Each number is 500 + 40 x the weight over the matrix's rms, rounded and kept within 0 to 999. Layers, rows and columns count from 0. Numbers have three digits each.

# layer 6 attention output (transposed), 576x576, rms 0.0255, rows 214-255, columns 384-479
458525471520542535520557514497502520558548522467556525602515497447478547479572541456497524474490506465446482500483541535540461512462471523455469540434523493469497546452493569468384491554451462512490478535517470521537526486465526421499515560465434597541452473484478527533554394491466506463
479499592500542511487515501419486483478482506471484397430436524540515437491564571551473539512521503494466509550506461572547466517469574467477538514427536490512453465502475438488495479541500516612474466552509522503427479560442465509497530591610514465573530533519449462514496445480539561537
543514481460444447473522506543570621503539467537518518549505475416499536524598543553443415521499418573469490495514562397510466503507562483545489490448505591469533452448484522502472420496507504495501517472542517535494390481534491523407454537495499570475506507551531495457488543557522493433
394566528478496506522523466514412446506566459423551448388420458489463525561429590576590513507521475509501467411532420476466475512462553525516490636492488535573529438424525511563482442519453527559550593445483483527529542498434549497339525493514524568472536473441489473458508533524557472536
549527425524540476479483580543560566443541548587538486520466435539552521485464533437496536519501505551516487489503460423507503509466433494468510520503447529460416587494489495533473496515501525530431532468450496485522456459501475442532431424480515429535465448486574545462450494451506500539
508531564475546556546517501465536505515457498449567505553514461493491471474600475530501486606539495460483521472447553431510492478507509516532631474526450501542558493497523480488532528462490554464516480531481494485460483536455471463383456554574506495474446467416458451427545495476453537498
530463519545476454492479584534445478485556481578428550486516499536604554505517456478545457598549517468502544524494518542506452480438524504488522555544529539372483490424467492473498485527422519508446426440495522424502542512477483430507544557485483508553503482586506569516500506535468451409
471513522490478424408459488478521435521583449548467429440571504479443466510523535456518435386581509466539469508506486431521518438539514559466436521501430536549518471478488548495438451563497532506486509538516507528535548477497494473560434578505521451467519519456409438480488528446475505476
547527594476606516595458500497486519500508470547476470523565499425534545500411489414565487489473455464545551541532605501512572551438454489426475508548492459408440486576500561537520547561516470467494526487618522502524522482466466509475396430538490496504457506537571459586498496490467512496
515449521509549472520472503496476549528469476522472423477500536572447498524563561460549543465431516477454441497454509533459457498517475489520560515449463468484499501539462525482476547537450432432441467493499455453536517496515504561415516535434533489524547497553520487445521474455407522530
494554521446542486503543524522514506406562464466527572480481513454468471592468520524442441537462442555539442420526525474478488476509442481528597522487464541504463427477532481450439503423550453469604541460569505381406522397569546512501455470504491555406450532431469500405405506573577525507
528536466488459482544470562459508544488482382435463503539573458518499491532491504547530504456431553485511554476509540514441578525568440538507472558511549482570512549458535523483537534570527527557513520498507515544478472524501513451553509439469473574427527501386498487463541521476465458453
434516518445456521567562537467498559458486581493534484530502473424478525591453444538530478483480575521546524547504469484545430474441512512470527491534458519470521471478490445560498543481561408518574471487605535545440567460491502439587506462565519475509433483464461514577517512520512502463
556525472496492528503464455426483456516495468587562511411507470437510513490483554499549471437518493513449509471473485474527440520530526580556532473455479515511585561460523495444511574557476501468489396412578484538456529472426521514464543521564486475562484460455533549514547526427557515400
552471478526512456505494373459461436542424521447476511530530568470501460421564457454527536458455429492483451540440534552517529493520438407474506466477478466516471471487462486489435543478492540497447514542468536535495508563447436478473490496479535395510541532572481400553502488490528510417
473522473470492516571449569499493557532485469432584551451426494524515528550470536525507422486526520466487512502524533522519531531481530525551467467498448505548432488467541583423405497470517488564469483527520491491449431576499479491489527507513516499533466427526466487477496529482553508617
548491540455517529482530462530519529484506505480465451561484464529543473543605503457450491489476545537501518590507436518575472440498485505511466476565511471406563478547457498536507544526502517511533456487476452498418469496467496489530533493534457532514468555464439424445470403574453532483
479513423540560424461527552500445434512584493452499445534500515550448531560644491524528482463543519507434505520495506543499417506518502456511521551556465523628512512496497574430526455422490480461559501499542498450478532462547432468448475552543530459543451491530480482448461496517540484527
459591485555539498543545501483543477427500483502518498506473482534524456440495512383509521487548418531530452607448459463477507556517537506466395475512497555392481524467512551514391506463427540503444518494540484521581505565506511438561476516517513461503440505570526390455467500550537485480
539438468469411450498540457574530504530501498525462532536397483502523541507519513519529482467433598473501492494485489528543459554498556479429470607578568499483431533529505447529569576452449549492480525476467534563489444466561480534489479433512517523545514485494502596500568488506553418485
512525511488535441492456505506429454508505515433522507426512375555497529482459579440431426505442505499552536450515428536496556464575511516530531610541428549528452559495529551542460505481574439517462494445411499492471442446517476555488517529497490395511453436550466480526533457524561528572
454485513495390564562535446494512485464517450422487488569425503483542575536423526553472543516550478535537517455481544455491503469454521480497424537494580549400578461493502534498490442531445543573467544477484476565425459493526499520498466488532492554477482456475485471547516508475513552501
502459549541350493422484412504531547559526495479493532463538483451476501413497458506582464547482454501497474517514501568465541576462530592474501486521499480490550491504517556480500536546493526469494589516469427467497508493428495445487483441491489489490582513552482524510555487473553522509
535507484559487532470479580558508495474487445507416554515524458541584466512545420403512479408555529498581558461472518528454441575528565484509408461457409425540560506512548511491485531448432546521544476563559479530489580419480475394461517511465500501441461502496448536486450501478478463508
465524454525494520539450492500527552556526473496518530597393437513461457575508496497547523476501482557535492523514497566507578479458457430421424481556520525541513499495516493512406522517528540566477470480484479472483468505471545517546504469452554632526530513493516475494439485447466418548
477460423471453547444512543549557544463469480447417515454569444449398465511504444475441536494401510563434496515504475485469426567488515479461511490470538524516465471601483497491513409514504547462552517493505504429521517461541519527489377426534483506437500559561591481505488520538496460444
476569485562463483534533400541453502569444509596483511478497505520524527458541460528541589520558419450472491516500512486483481463478578427515467536490423511525554489428550492506430451551460534478503481501529466568541490529431487512523552545514512468519526505502443444490449501507571546442
561587581529496454445459529492522428503500549518539488502524497466526524576558464486565434570494442442462486451495477469520441611481536490534483473442592484489595487499547548504500487505511463553458537550571519520470502467500486472462503519505445564441453480474433487489467542476518533471
514540491535520541555545548444548506551533529478451527597480420559451489533447525487527551485495437450461508490489539511431489458451471430479512515500513490472489555481507600436490524571455612446500555477430486497500478578482538493565508489517507581450568534498556505537512459487506531520
478518494440520538531510531519596526520409494428512525550431517486499479512394508533481417483537480517474519414521440525469515487493458541519444577504478496535533512499472510474447568547512495475556443488410479507490512583569404479464550532494496542491507465452475549504541552519456516561
462542555517555506481584476496492515479517491537560462474560468495564492449471486449470551572538482491541574378490478518554520489511484523464403527556615523458553544536487434464517551473454586496496492531447535488517527524532477440534540466506555454455454470468444472508510545517541490564
520469537528432509494539464501523486546482521559534529453430492535521487476484489547555516502559498483491514484537439472463521494554515497506448502466490495426487514531543477446499491534474544492460500434497455503575471526479539438564507467461507614450579534503505586524557526498536523512
525513543550516487521498503493473513546420499535512498436490530451468433461507511433494532486464498503494477476478470426545599553439418435560490518462516468533512439523559458476542513549523475508463521508461519494549461519452544385438475519512491432548539468469535472492544462500461548556
502481521472505524458547495534484467490549548464499519452549453503432512464527535486499510478507388515475485520522420556468472438536532598486515520489592492554483488508518567533510567468488442483495504541454487490484595457467510428538479444488528494521509458515468519491515487441515458487
543490557512462516504598457559556467430492461479558512526529461510472502531491469501496530563518443438449509504439530493458466499526529457513508485457444530530471502488434447526572488548527408449566588478515451502539460573450539569568437533501526516429563467514516538510481526518498509568
498569448582476555591481514498513459532410462484537448495594474500439555527417497510475511491433467515473519553544561445514464474500487545474501547510570463616506465527487437566449479547542465458480483532501520494443561514511472442624520470567406556490437557498418457458470543443454606527
445513501477461397412415513466489475565503571518514482503533512508478583525508469458462500440466465528556505621519495456421488461490513550421585560517463450464482488463514403486478454531506488499496493483463537544493487527461506465495472507540461571466507529473505469466442513467465458541
517550536514473505501523468575509583556511527526460570451498500541501465527515488449557519501517523551514552432504492517480521516465568613438502638461494523480458516456528531494518544499468504451468559611440557507512518466551492441563517467483480488545486516510512564487610485520522559473
570555543570504450444451465475473446552492512411556539559506493494444467594566538548515461490473495503449495551540548477490521516398534457422502499493488544458498530484408542578462439564523479522486544502494511454502441455444583580415397486458510539438512495552512458487489465501494552497
554479455539422474442445509476536442438472422574471556495478461513508469474482506482495523502494551552523561527460489551550533490549498513477464427482538484572562519534506476521545480517473427499507497501548507495504442470428480363544492562486518505457507507437411524484503518493510521462
458521483563514530519562469482520499529454540436445509543458478512537496489516468600516523481597421535520492430502493509530466460519507485558403450501467498471509492428550421473493461416505508434411569554415454563501488527404483455580574539548512441521480478411433577584502509468507525519
525592485407464466416454478423498502521393562524488463483468507524498526437551474528477493482507616443539459462492470507537450483441520417577430490404545409502455498524517486499518491458472512499446568481512463528508558474553529560400476477463490462522504516525482442432555457517423527506
# layer 6 attention value, 576x576, rms 0.0312, rows 215-255, columns 384-479
545509479469498525579519434496446519457490548546563531466512507499512467523495469547518577472465487545544555512477587452466460429480471469525518541510496485456492401559543499554506473564445483446473451511478520466601457422540607522500535531515513507590482501567440511451427550488479461484
485488531512536415493554547579535473530533491441509485486524477479526473508460449499465458539519424552602533518507541505555546469463498537491511483449524476525561477470471458481484403604563513482545525463510469487453532497553496534485503487459432549518497597449582503435521491622475545482
450486525544506464517515569434538551538458580424524485463555476559510559541563542540512519514490489457527574516500536492478467513519469512462494452426431484525536498551598447479469571547541476485513490496436508538471500379516527485459468471547526485603463458488590551474468537575464533477
490522509483564482486475415384439468522537528540520480479493520560551464501511450517534495471504443540539447483490448505514504510537472507514571498523501467483578518496482500529460515400510467475531448524503504508501465505581444543481446524540552602457525548522509511475528495487492557464
503413513491544483499513538514544451506536515474436534530485536480510381525453476503469459443440462518441535505572492530555470460579608438497557499491591514437482467509551457480448466516519487498504466522532524574576517475502542445482511500456595528462547534475526510518509473451549456500
483528463454430542514506474465534513537458479513473512492522499419432426501510515488515478452436588562578482549516500469471547607486532489451463521512498475545497496462514556465525548504456489446538545556557441475444532476540503576511590504570624512448517551545497508526565496536465543485
471496491576471500510512560553514494527449488520487440573530485569529528530475511559571584562501502491513499459499573464490485450553527459445563530502538470494540446587527550465483523480534499487573594443445533408418488465515611510466512538514562539487539532530407515494369552480539550544
478511504481472559482538444506528545478549503463493510517501470515504514501463455513511579508509530592455463467549529486446475477489474530508522528481478623503525473475355525520468506513445511520476590512456524515524548584473545501543467564506387486485496554541475544453562540511568509494
489538534468552537457464546485510571562400563477527547535511504368496485475582529496462553539509502473549557506587488551514571434518488501543436495413580524506439374551451510564432435484493545455465451487479546538502575512432501540568509503472543497504543448542512474481564480389551509460
501484482523436551436493562483471469541522468488508445559525484500491500535549420521456469520490380421466463480506467514570409493550535534420513486462515488513561453477518468502467479499541479453515537459474459517550453446497552535526498521508492451382516605531456500537486480552527551496
487501497505465465520579516564408467556587538478547537538496497402532491430532511520520496565531499540419483549534496507438496521429525428536524588485544536525497507478569524476459501569554536477557471480504568603438528472457499508522525447448459474539498563497451602540462488530455490490
447444470497503505481487559457496516494476444509511528469545571509585459515561483525475467500430491591482400496484532471497531422488538494464534543513474540400529506434579554485524515522497531597564593400579524500555495559546577485459494476501552490468478503515498453476581540491535544450
452540495482489447467470577469498544499519561445529453509540519484478430535441437496466468524433583471478518518430553491486495477546549420532522457446477469373495441509521509449508616549559473519522537448500523525525503521491475462507504451425439544569528522571499470451516531512446516509
532565520492525532554509444514553490436496521496511506472480476461474499489427474576490405532517584543539523476485493503511501498512496523525497467551552481548477496551549435480567501574537471537374450519493510581527424527404550562516522474502429516505545471553467485490476512473549462498
450490521511507459419510467452496517527498495456506508509514538515471452547420568518526518514533413484498570473465386437464592451479494534541495499489550534488569532578524461570541504471493502477486496468406546498526587500580564440444491500497528510455498544530550529491449435535446585458
516536493439558442565500540547425509517499529511510499511514493524534505525509419483427534552507464539520492506502485466431525496468489549508516451544456529491415513461447457394487468503569510529511491592554452476447508567582524450486455528533503493550505550592520468447506524502502478483
558477522500605493524451523484434570498567505570538477473491481479513530531553488520549503444516438468519512500559502472488515527501580562495591494538525423510437579564534476539428458505418514582516571503454428505481415498511598524512553474592554478504484490545491498504535520512532590558
438449467527548480503509460457508557577477403630419497465499514526489425494529453562584479473467513467503599553476429529548512552480616463367459463563518400575491558554555482451446504478514482429598522511437509529575536488534521449528535505468472499507502568480480513456531507456565521471
507546488510553541559481477428516505532526523501480483539474489532550536470548518487490470549551577466544431477582533451461502552460422537566535517433482601552532556466458594479518548554456519535574518558530490517504501587410531575476449476524492544520505445470567535447481467549531544526
483560483503454460535534428484377479559497510465528423538509570514502559521438492508558624454532518513403457457450522459503505466498491519506452458561506468437456562579504506405580521420470499486514551441458461550449445507554509458515443427463430528596477521492470523520533503531469508509
471467481523502470462525496525584447572502454514521491475510522455495458554430465567576508584507545492445540505529485531442474510540534526464458526509516527463627504510590482477567473472540425475492518527562491455517436588569508505473519466505536463445536553425491549508431524557417531456
474531410515531529476518498451509455473446531457496483505467475467529585580487523545520438461510566485558413538461545509432532475543407525542440518490482524526516519488474484523578583602438521492506520477561504535467497567401500567489479490567518531480475496482548465488477443541444469573
503544495465583499501503485428466520494554456601467526464488537536526445474471409532560518540501430474549475548523469497507416465436553567471468487503495516492496515470477526428508417465528438463526461523474509521487488475487592549544523523609473476396501557485509536512526500472500524463
475499564478424469547470471505451454549443504525503503437486482547495471459532525545450493545532537512481583510530478491495528511487490428530502524482451494487587480553458551551522412447534504442505483475552459436502538508535503510467462457526414544449499471490453488529503525437550460463
500498467496554589499556543487443507414510402497521576450537528531463532525504475531510420460488522468492512538546509540479484504463423545484566458457485472513507498504521479407469437472577529623481524393439520470537437501484558489500496546486518523442528451404494543439510411490601560544
527538512477498477430553520527573520475458507512524489478482482504471463517503489433468423494518527529474554514501492529517483545485511449396522474444522458538500499515527447554514535570501522530514489561506512359491544490476437489469548434460429506566465516544472496473546551618485501528
441496478486509448519560447511460508474392524501535556529531459418497524465474541565450411535473569545470460531516470471483526556559561451442429490534538525484502568500519506484532510419517534494469497499485536444466484495489560452567522438563414454447479480497553489491494514604498455440
508537555530483481473494384555547495453494368510531552425498480522422542516543543506493470518515482572427516502459461438469516500502492513464514403487475488499492387491454520552493535566439486524472515526485510471481492563545396481544468530478422470473468493405493440553515509517513563495
496453539561449487502498446483461447512578525525518503513443493466481448470404555542516526569500466482542610490505525433537497544509531445543466480509442524513553561427536509510609552489565494491392488477513410594476518483475459487507519426462488457444504552466490526551535506467457564481
547477472553502496491463411541552506462513478476486463479432567504482599491523553544522517485501518564512517531539513530522489491440507468533558503519525516557422483554443525594500454482492506496554534528446475536601477445529455426553475483468481515550487472542553471481513508534434445450
440547540487420511526486495414528526568476459580513523458462509553493553463503536496534583507533427507526457452446548527486559509490486532466477459555438494533550529451492502456525586548500470490489480458477447523460584432463437465496499494429428480503490471480588466522532524468399494468
468502470469478530428540490479559442531534544542441471477473512446494519493460511562482492471504493488494508517353488533559536459545555509457492461483431481534599622516563461487434514459509530512487451511462483583495485543481487541510514533431494461516527459494465494525471491523550486474
554494456478481518525496531533479498522490555441488521506465522517492439499530567486584528570425528451469546458478511482455479518431482453430559449582623578515426553570475481497490544511515533483521506569522498580461411528481521490550502604559499557529514541478465469502547505378550517453
480549394514439541534465481501549571535516544520497459518493544564480580521562550553519511492529482528551431483514443429640462502526563502436499511544504450548504460523465516443473568502453513507543485422521484447423456497555529423479521509489495481498458521458471532520491500426488471476
506492488482506493423532396451599426469494565469500512504468537518537454460561550508502483450489496519460468546525512530430499442407547514506542445490516541509483581542510464492472437518525523518458442484467557505560427543530574488535506515528465441503497501474482454531408527399455534437
513519534474518456548496509446484487512477454544495467469516447492528570565494477599557482414561457443555448450540480489489486448430540554512519516544531512600520531541517482537492522551457494477624535514472477487511503410538513493526438483556596491498509495560484484503462516524490530528
516395521562468524532431408495531575537576451479524495503521527535537503448532491453457464527500466522490480517553479551508485593472507444460418500532544453471456528618509459505576498522489472488527458520528497488523591511469517512527522493424478516465568509467444540591531466504447511525
463589482556527526490552489592440542477443501569459498415435424465547507490488444424498458528586501408446422547472474506509480488498447507551575557461479481554591435501492478453456507584491571517565481564500576500573517472461481524490529502501549559495566498468472426494499560546537471547
493592518523527466476506535527649477478485543478478533511437553441462470563526483534434509525494503550483508561526511510492533403448588493496403518520503472479497548472514516450530504503504526495542506461513553516516487482453503551539517470513468485409607490441540515477539515472510500506
506457555506496449447463452471572479539514534528524522479465429565509495512499574487598513469502498511520530503507511506489551552491485494534466480532501485487500551387443516577532431501567541532501431457466568475540467457466501445408488488488402535459490506529476507487513489551448544552
462550535474469488528486516481466503506499474480473520528465471502527526470478517530505482476463535464551447487566457541484558574492466485468542504454477538486546454495525465477457513520434396483499410528534484523509467431457447458556563454481484521561514465437510545559467579510486479532
# layer 6 attention query, 576x576, rms 0.0337, rows 256-286, columns 384-479
582450540467492526518545464491505471424542535518475465529449496441500438503567522483462549539504550517525462542489505519522544498484480463451484512481536505523477503564487468496520490474448573513464516494480473481455473529481468438447493478544542469479528496511554475496554515537505445492
481460408462491520467434479535448533511437535511536505444542521540520568438371490512475411499549495471498520437543550504541466543479504528532425475528482542525430490440576503519456466438546434477477478414557487591447568489445592590551488574388512524427500522493433514503448565465537506472
496537502523536544557576565442544495485493478497489518484463449450519552536554554462556515487495495532523541551457466462398473514523510495498537513491489519439472538527486484502494463539458565522519533524484540455512508482499481496486499470518516449531515447504555487460549510543526511504
533534486442449518511490466514562458476525493511429443504479482465474425519531534468528561473503461494514492555479496456494543495494501526470471521435515505525527505538488475524503506494440510506533532469448499475497491523472437490442553485523501495517547550540510430492538524532502440460
476471453527525469464433461548525451466482548476485519537490513523435557467495454528482503493535516496514550484500510472565525470536489473550530498540545536539466482498498534514497467494500482531457524480526533518457552523470478489504482463526496560462542507453460488541520495480478500566
481502426535452479555444495504433505480416497502499567413553550539507593429453455511517450481423452551485511461486543476473415509469480468507460475530521500479469513503520520483534557491525494474462513560543519514545572457505596561513527505400468519479387479484469535561452568500500520569
467411517524476431432431509626474510499570529547544502547539537443549497518467451518487508487491530508521523430573561446529522490549417492520465513551501563509469501463552518496476471493484489449480465492507522610499583520513538470569552561472468544486494509515439481581477492488527506479
521475519504494532459488511508505475546543536552530482454529448459505544463482492453535518528512496478466524524506482513467540469438496535454560506499507457553455509418513469489467490502584463473448559526461478548438563561470469560534485462438465495505461564565518497496430491464475485452
525495450470492538434489507520497544499550538496451465575489479516486458508523447501521535453491443491537427625548527549478520470554524471509544501471477498498522511482516516427527485469454496520514541503491478453473467465442514467467484527559493500531555487514533548526572514518573445434
434501491536494452439550492483491432473483541560567483504479438499463541499492477472524499473552534538464504453521496537502536479533479492503546421533525472532478499458493451543493528517520522480457535458512564537480538535500487467507507477453454542481528529462483463518489522490496469513
484478583569458494552477485456443484484544565540495485494495494488533515466543495520518498546438478518507495512496472478500524533455523483542480455502490481530495502565482497543442580480467538518434526587528466490453447472495480455496503519411508475536511489511556493544510546473566444536
567507511427509607538563507502447564501479472442487544529500475526561535535494494521486514424462512487478497550486524508500552532487553570459456513513450536452464506528503471464508455439464506486492444427558454466514505453473519471498433504541534529455546477556552500482478571472542442476
530485448466467540508472510510506477517496505496479473492511490448519486491518533457518534535484508521573498484475540496542545519507486523477516467438538472514588509425463497462469498476411496570496506460490525472503540506542480474489444497504461491495506473564450446455482470515490489501
427489497491543512472533499512516542547575457505521522462528440524505501508482404529510447509514507485517501468512488505437458558544467521513519443489555522569511546483468520494518504459535487491478463502525500526466523553547480500523568464454510489506461508416560524537548439456543502510
466507429518570499477409592522507541536578537550476501564468471493485553470553493528496474505598500457487461490491495488544561506528500461573481481448496513543495487454530506509477445486526522483483468463516540518505550546541528476462491471485561477500529428546512505511500473553511485488
458521547555518464527487523560525469524490487512495481471458499508525524500486477518470501553505513474513443433481459520472497478480507478549526500541495538526452452494497530517530547505544512522487467484456485514442511490473525543507496468451536535527476466449471499559488573465545454541
544480486516436500530500532551489443402504482450515506492484522526476499535562468527529592462451419521463464495491527558521556559550584491547399559476483545485506526471489486508458532463531467501423481509500485525602579503505555473503519490508492457444509526541534504482474477487489568434
525475529555433515507570480508419470445535501479505503552508505474523502548524506463465397552475452555469476538537467455476533472504486522472535523450487501485478467544449489501468527548508500521484487516569518565547519509452507460466551596473564535483554502488523510504501476509460556498
502463522515416522538551510475462557525492491518556452482425548449461451521540500498440510474536501486463532450474490552523563481455476562568475563524519544507508519481520498541554517454499472513530478493530487536549442483518513469492553499481503565420499580563576472497503512531454555487
522484529481508501443524482470430468562526470476478492531493563452552557460503549507510454526533538532471534507528472518443422478417479450474489564510470442544503514495513515546478517517549433491575519494511481423594461451435424495494451512502462436476558492436522545473522542515512496485
485605531565548511491511532532520489547526552542511476530480433513459439515463461492517527487519482492511483530474485545501543554493498462498480458473502526566464530464490505514491504433489527510531505410457519505459497479450500498452552429494446442547473435501498475489500484471520472519
485515454471560449501542473493549475583464448442470548470518505514472563418430511458481495446477522510558539498500464445479535580524469477504545446532508453520523465418559565481514468495601477455555555544491450423498471434458505480480530523477417551573499465409445497555488487474529505507
531487497552501531502540522486477447492503474495519490535435486486522526513506487484515532485480529458517541452510470583580472492502488548528501492525471497503478469488498446495497517492482458517532551529447567577545495549525490545457555521509469526435530550510527515460596451505479492505
489476552478526551490558510512518489567493482504497489536551475488534570467486476488522540525466551497488468559445554520489519459506460548444464508451506507498496453545486502487479461563523522521509549530469525481525438467499480475468477517536536424562531457513447477424595462471455556474
510487509497558575499541524492513523495427537530496451573507425495531511494542541506431526505533513507541510574463473555473493469490478566566513595527521522518495487620511533539438530510534524494548516540473451486476438469467478514444522466486553479525474506418502515522491483482481484460
568549521491545496509464495457521505452533509447475467545555453510477500521585483456487428468457493459541499539551567572512512433492514471534443537412475438505527519532562468527412553551529512512546515490516504445520518447500416489489486527446431523493494434494494482494439388450459428461
563540524463568612507554506515491467495530504463462497465569483487583516500497591512545578510474550454498490502501529545477560506488547581446441502474474493463501505477417514447513457528467464514510470464489500542559504482494425492477538575475556513438491465511495526476509524497499508506
471513483567509502509488498490510543503496542466523523481514427495474475466472457449486504553534484489553488461514467518495536505514516460504542475481473446550521511520486528422476472516473565480525521419500492496491476506515483557503522454555479506529480465482475504507452507506506440507
592523473527514593562495576455517437536534504571494514513531417497525493558483544499463524457519474521598553625466483473434459445492489472493442550478512554476508471538489447446486512577457514549583527488470508445484508483475485513439448517506499404518471503455502481446513451569551431460
462498468438571475505453475528536519520594505533498548552493476548461443483454483530473444500494539491513504477520493493487530432495519532476521487499550494478480507431447528487547501505470543468487495525478555496479480540534442509518550411490466487532545529462480463514490481536496449490
565394562590408496486541508479476593481475522522431403464471592541460496501515486529517434432496470544499493491509535485588478456499546574526497560493467526530457508504520504557544519512519527482480520583507453555483512504553550495508484483486432573461456534470481479503450462483440493500
# layer 6 attention key, 576x576, rms 0.0337, rows 256-286, columns 384-479
576489495446427543542566525458494450461545485470397458491433409482588480552524533471491525484460499525539505541467474497494456430464559515506497589453443448493494564536455416474486511501431549544501485527415507443512445433435472451473456549517514433514544466559511483483497488545502561436
519545507464540490534579503515491508484472538486452480481525481583542497473554518513486538572520478488480479530505499532494554506476508485473505493436491478537514479543531438479570471536516495514510556504490461505463452556454494531503529483531512484535548472458521523467539506514535463526
485489530493498487510511529520478501489541443508506540468497521481482485462459468547483465444490525454479458469518516533507484469494501531546508453511516447490522459481532526504507470451523508479445516535463510469527485521562474456492548502487496512442509490497504528510453436489461511537
565504517549436540550525570481488476435514474468476469480466445491537499490480498478505483507478540533552521526483482514499491469464552563522489518453463512437519527555465443483456511538477585556483505545475453464513469466431451470513482505483485472527527488522524458486486499481512513437
562529515466517552513488529467533491501508500462523443521456486545533470524512496461494576469523540538468477586522457553475529501516528468420503445439510486530531495519516424468512532549481487440520475469453471472519464481501428555486477540545425518548560521474504511456557501502459499454
458518518494535497490481491505506536500538512531526491466524503478452521483505470485475495494587552455458525482541487473537563560534503499480528463584550503494444493472602542494535447454522434474436479501568503543508528499585551575476535466488482548486511465482501520515509487494476437539
451499503484490488527544492474475524498507592508484520499483608447447439468476497544535462500497511464507477463488464498526494507471541470532519537518485505522519497538546510480533531531502480467509519466508458487490510522512454516456533489545518596455505519470470520463500485464430472519
477437449533551458475499485496505536568525501493486496483505511546506501518477430605481486484555575505481505431546524448483520490598446545588491503557485518478505514530519549445519504435528531464442535476532553501531559486526619524531485535512542529418465446450472553531529466456506452540
533498554532464473471488470471523465458542503467460471504438475498568479556500561461497509525464515500578475539463525512521463505461499505480428490509484498464502471534468404478457519480473480502543483531441426458517514427537491421457487554536491489512463504508506439495501508487539525474
541516500502552530474452463506516497533448513517515478515538485495521495465525431548490499498512508427496487552510509477485457560556491472417492519497437500508514512571510576520521504475544492458517523490491524508496532548560510540514503532495496516540598509474450521556511563469501456457
438452523496567455516428502556463472547459484528507474562512549536471521443512478553562468512578496522532500466473446507496520474465487466501514528520505528481460486578531531506522429534560482490541505545502571478354549548550532540554500460530498470483484502479463567495475437546533551592
466556545522452489489513507512505485493449493542484524469491484515514532528504530572544571499421421564565474482493496527494469504449515505513448541475473457446546521542482458478487562476571523466525502526427474511455452465474537477466555437542508437492485441523544428470519521537504475456
552533498494513585478481480482473493491469507419481444530484492447501515554514506464481481427458483545561500547527529547459470538516512516522543459461427505481469499509508465452490562537489451505577505505487474496494536427515518503475506531477494539441565471504509463529494479467532462454
500543524534502468473491519522512515484539550527528507524515532486459496420517473568472474490515561477505530503483532449508507496514439504436524490551507541515506469503515491525511478489468468547507504464524473536463507527523500537559489514504513490483552532517519533480472509463480512514
496457503456515481443494430536480534515448502497537519465512489505498488497454492533486486522510528482501465500552511466480525580481461505381527491578519541526504484494507527476498485474510485502483529518520508541468515530459470490496501468509462442499493496507459530529518489485525531534
527501493501567471486511551533507517498511457503544577488486512474428510435465518537478458525517505471490480501505460472515518510518479527506472500526552485504442486488549527474509446479507478472444571425585513566475568566493497532538508504508511463513492509450466522502526499513519542564
514482502548492455448551491549500522526448489522513505471500469439420484437526473539530522577504510509492462523498521481512499528521510500490496605569538494548500491475535525490514544477501499441504489537500461485418540475454472548498566427471482480513416542507498478496496448522520538525
499525449464421467473505552455550509491549485459504472504454418458563465553531512462499503471489473510538490496455569531441484517463566521572483507553496520476495480530527483469457471553485499515514436550445509505508555469502467460469501529466536537495491460566501505518530486487458491450
497482551527526496499473438472491494490532491529499510456484509416430466463551505553548492508474491494540530490509488502550452539450555465529461491429530458473462461521534508500497532530562583475496457546467470535481473553488544456500493484540548498453423508484481511471513495508544510493
445520467486508537508461449500566558502407471471413495456521440524536431525532463452511501526474526449537441568463472581530503558471515519507552468511551427456529512498531468522454510544419557490462488470487474549494456508434486524513499484524492491518491502560423541474497480560443470467
447465501520541483479493498550544467557502516506500585448548533537497443444529454550498438477563454453491502513516466483575489505553438428432479465582516546593501495465497478470480407476532435487493478530522561550509472513508450474563490520507503502479548493468473487496480501488479528517
500532568495525491510472547529489538456547558492523501418570549507540473521513523498445458498503564527435442417469464488539543508565506517487455467530503541503460494472526463479526489563567478478450541502525495574488505477498519509583497498517553475477503546494513464529446451439516483439
535473459499494560473521550518555495514477453412405538557423462476581419445489514485470438532499526521527544512499496519463503465505481540539571556347471447545511454524528515461432554541390476568491510538541460389536503457576486382459422567502555504537547466520538476480478524542492519527
515501501483504474512460537434486465444462500472484509483436486491448531525535532499471508430481534529521528495551497548472501487533456515534470461516465518467491511475532488459514535534466452530537417557464508481521534500479452491468537485500511501493550479479512498472502487562495504474
511461560404432537453528457445531432548555512550461459527453407527562458487503535497551495435463509503509465527505488508543500433531512523523478424437435484513478463599504482539492514551401538578498467500461508482516441487497463486464481513520523467478533465548523453488529497536512545476
481457469525496540502448494479478447558459490468466507522459498518460524523486521496519530432527487503476497514526529558521522575529518472520470424518462507542508494500477468475510522500423525532503416509471555493531504452560577522489470522529514504496479453559515462516539483522546522495
520458514449452521481440549460502501468474478500591505573419523523467540503483456435544487483476455558470567542485507507537494458481463480493549486505491505487545458517573562473482538484509494450516472503463507478460496492507559455469432536544518495473434465502513500417538505478530498519
447511469520627495486515498512486465513510470500480510486478594504466512422492513462471492454522537457508513506435503444530487507586449440527475458518556475524457486475510512525487520488482427474475530448522551486546569522518546545500526411437471450486563505490483576501487485485535474514
498469513523513513486480511450494498493454495483491491512481518480531481497499466536504494479495553492516501533532533536491514531510463496455513491501541494496489510451496471491496450485542516502541479502449502473506466502534497508506506531449509513487479510513551504503549502541487558547
466457498547569396491462513603486508551494549466540517471570496551454479441451512636407532517574519431440527470523473460555568557527444482506502485605510549508509528433555482461530527396586431508466519468586519533548547531490525561585455523472537464512526457428419545493474523419519597551
518497492464504507508482461522463495487544526511454478559528411506509459528551511487524522498412466492545532528509469569451442473426541486439537558509530484484537501540485422459479491492531578535539476506473541498511506563545472492473488501514506527435523457536454499542530512433571471428